Weights of a small transformer language model.
Size: width 128, MLP 320 SwiGLU, vocabulary 8192, 3.8M parameters.
Each number is 128 + 32 x the weight over its row's rms, rounded and kept within 0 to 255. Layers, rows and columns count from 0. Numbers have three digits each. The size before them is the row's rms in percent of the matrix's.

# up: layer 3 MLP up, 320x128, rms 0.322, rows 59-65, columns 0-127
# down: layer 3 MLP down (transposed), 320x128, rms 0.298, rows 59-65, columns 0-127
# gate: layer 3 MLP gate, 320x128, rms 0.311, rows 60-66, columns 0-127
up59 095:104120125125111127109105107112094156140092149117150100095136081093124152089085130196156083126106108191133113080162139087115133126037132069156118110152121132128121086172153100130121112121171140119127160120111137113181084182124148140209192139127136118177063124073147148107130079136138126122094170124060058137122175083171123112191110122165097127086103138092082164125138133161196102117089
down59 101:145143164159129188119133143112139135158092129125159097130101169099121158156112121070119143152101226162189166122111099190157147198182124153123126123148106127118123149087138144142178167131123140129108141131141104095098143109186092079106049155193144154153173134160145155111068150082159088119147122126131190173147157139124110127084115144078179094143095097199119171130090095096095078148123
gate60 090:149161069094168129173120050184111087107083114132148168131122163157123175141137142113150132120094106107131155125134099111148098165138129139128099172150088148092106094126081142079121145127102120134164093182196100118078136131152155097127088145129207169166154170130083184105116190198132117150146073130097131026121166135129174069153118135115141110156146104116097145137182143107085093145154
up60 101:133122099100097198106113101182138107058088159115112134138162100098144165160144093137127110143169119134110191106066151114095076159085155165055151130167150119110121143116115106107155138094127089132160107140117157125118105153160162149140138143133113171227142169135109151096093138196138111108098109192142086105153102142128173106111190146126093082157106110078061063116143090091094105145183
down60 105:153106096131065091159151106109185129168189092221142148098117118146116135094145127083100100166134194177080120144104154122132097057133094075143128060142128158169157106101126078130105140058149075144094109123150135159146126087110148090083123144161118095133120073135171100081140155070115113123153077132137135137107147068118111145129072160119092130164138127179136120193132118114104135183091
gate61 104:123120083135132128142112116122181117180073155202151109200146161126098181160164129167200141151140154107155134156137098144202166131148133113134134173193097107125091088144139183157124087066134142144075151149087054184114143142097130116181153157100170114176121139143167107118143154143119121103124129136085146106052121143086160103108169128116111039140108178117166144144131118160113107115140
up61 100:128109171180140157115134113115146226136137108174128112095143149152195127128085155108121124080067121096161125103063127125123122143140123111172110162068134108178111124177181139150062135129185130144131169164134115075103177155085087107075139158151130076126150110152118100115128121091091136123103158139068168113166108144141155152200127158130116127074109127111121132134160045152168071083084
down61 101:130174127113126151160162156167131158102156143130098130080118087201146129128174126143118181157120140072100170166176146157169060079179132074098093140160124115127135175129170158111144076109148057124114135115113147128143157158075089189144161119135105132098087158061122116201143111135116136081145142083076109105085140126112161114130135123146101113226064152161179098151137099144119116110150
gate62 102:072156189127210115118128173120173107143135133143111144133089137141112110133139123158132091080138105119140112188134078082149082135063113121066162190163162116132148112174117132141138121106112145118115156155189112215138153154211099201196104123154135121126122154114138115068142150101083156092112121115108142140152159140144154113080146129171099112123076186140187080131097111128074106115093
up62 113:136148091139153170114109142131130100156157178120093173135081160087144172134114072135139085119172131116107151052090115145081122115117128072045091162176095137111077165113088149061152096105161103082071118122146134088105145122164159121092188153198098127162129134221122114201131129113188126111100123146088126102084137132121114095162150112108115144110093089109104126122181141126137149087155
down62 107:081090156145080124141136160133083101169111173172160146182105120143087077090117153134099107129118099133191115114125131154157104115171084156111162194128153149123148157155112129098125138096150144143104078175120135154140138137122176121123195160152076138150148128197138135128184169159127106195201186101101129083163086085145106096099095127135137065187171131108083142129102152095171071116084
gate63 086:121166074116215092110096096130129164128112152128097203157085063105130197183068146090121165117073124094125151118146125103216109171120098165082127175161126172112080169149127165167096157086128159150121126133129099167145118137130145127153134178153145090132091122130154098146149156153101143088169164119126131171150100190149097158109123138103125142062197126176141115145169175124135143122117
up63 091:068148119064124138058114139175099092157118117175118143123076146139090157101105136146136090191066124100140145039205102143180113082145128131165144095149081193123144112096128102092116125173181120126087183174161147115135122146140129071126131155097109131164152173152134141197118161119065086140140131122089144107137137111135118155111156088147104154100174102131149123132061156076093128117168
down63 081:086119121124133100172105170110148204098153153126131110113127175126109075148129142168130135039135116153131129183082167115132162128161087164113167181093146125106145165138153139151150098043104167133119099132127061127101177204080112178160160136205155126092145091149141096130148122133109104128122135153115104067141120103118154147105142184101187049157058121107094118154128111141088150123129
gate64 099:085076095122070148137151154082160119102118096137111101120149084142088086154121098122088093098144108161072158125126137102159076117186099145115101115075120090118167151105071142092122124194107096121084129135086138105122165098109125127068155159103169083142146064159160112097180123109156117107135049149132141120083026219126118139084098104096153123134107127123112146133085151177144128145098
up64 107:093150175120116172114122102114117114114076118151143151116118182129113132176144102111083082103157119072087127175164032168059089164087143109116165137203166060127140107115142162140100178116149109124147085148138069177192132141169145072162149138153081166170151111106116109131154147166177103084162122094108097120122171135113195148134134157129092108164156123061140114164137151135120139132146
down64 111:148121138105140141203154134107141133061155126133163156112119155124157135074164145161070176126145086123132121112114135139122156193129127099121142140092141143169112108083157085122146051135101198167145143106146195118170145168113175177101189080121141111115043140113126133113155128126140194132189132169158186100147145094164089122145132158152182204157080130127136100135106109110111188099159
gate65 101:094145138131087155124169069107111186152111181167106108142102109103136166114129090115147137164152131151173115104179156157106173101150109091114097146207175145117151103103213172068078064156158153164157151091095135111119105191149129125111108179130155156201140154167152117122105116102154092179077120143156160173128107094138090086115175117157167084117153142101128150183089126106115084132113
up65 105:064203132126151187109134071075118125126078158165108121105113060095072117134105100110181149118136145140159107140118159115106155144128161138132117137160122105172175053157151114103116086130146111174129170089093096186075073142129123128136131151130168187133153110146122124128126122109068058059047130097173140088161164103139153091160144126160105089119161116119118161166067152149124125111154
down65 108:120073149145136131110160130163114191090131118152121139155095178130168147162177140129180139109106118156164110127163064071157171115134125146147168120142157152171124135144078130120124135135154173125101157124076188156207164069122153083083147178195120124125127111158112175116139149111099146150204115116102138094145083119109065147104095150167136083152138156151201109090109079094123074182097
gate66 101:110158104126055130148161196135152113094153123123132145040116170059112114165084100097149113111126089175116101102091106156127142181115165103147107155097176133133107190174085199137135132108126170135162141108107097173095123221146117135111128142100148137100093143123158096183100180180095110141105106124128182102153189126182072127101120160145112098126090141157130132143174119078109140148169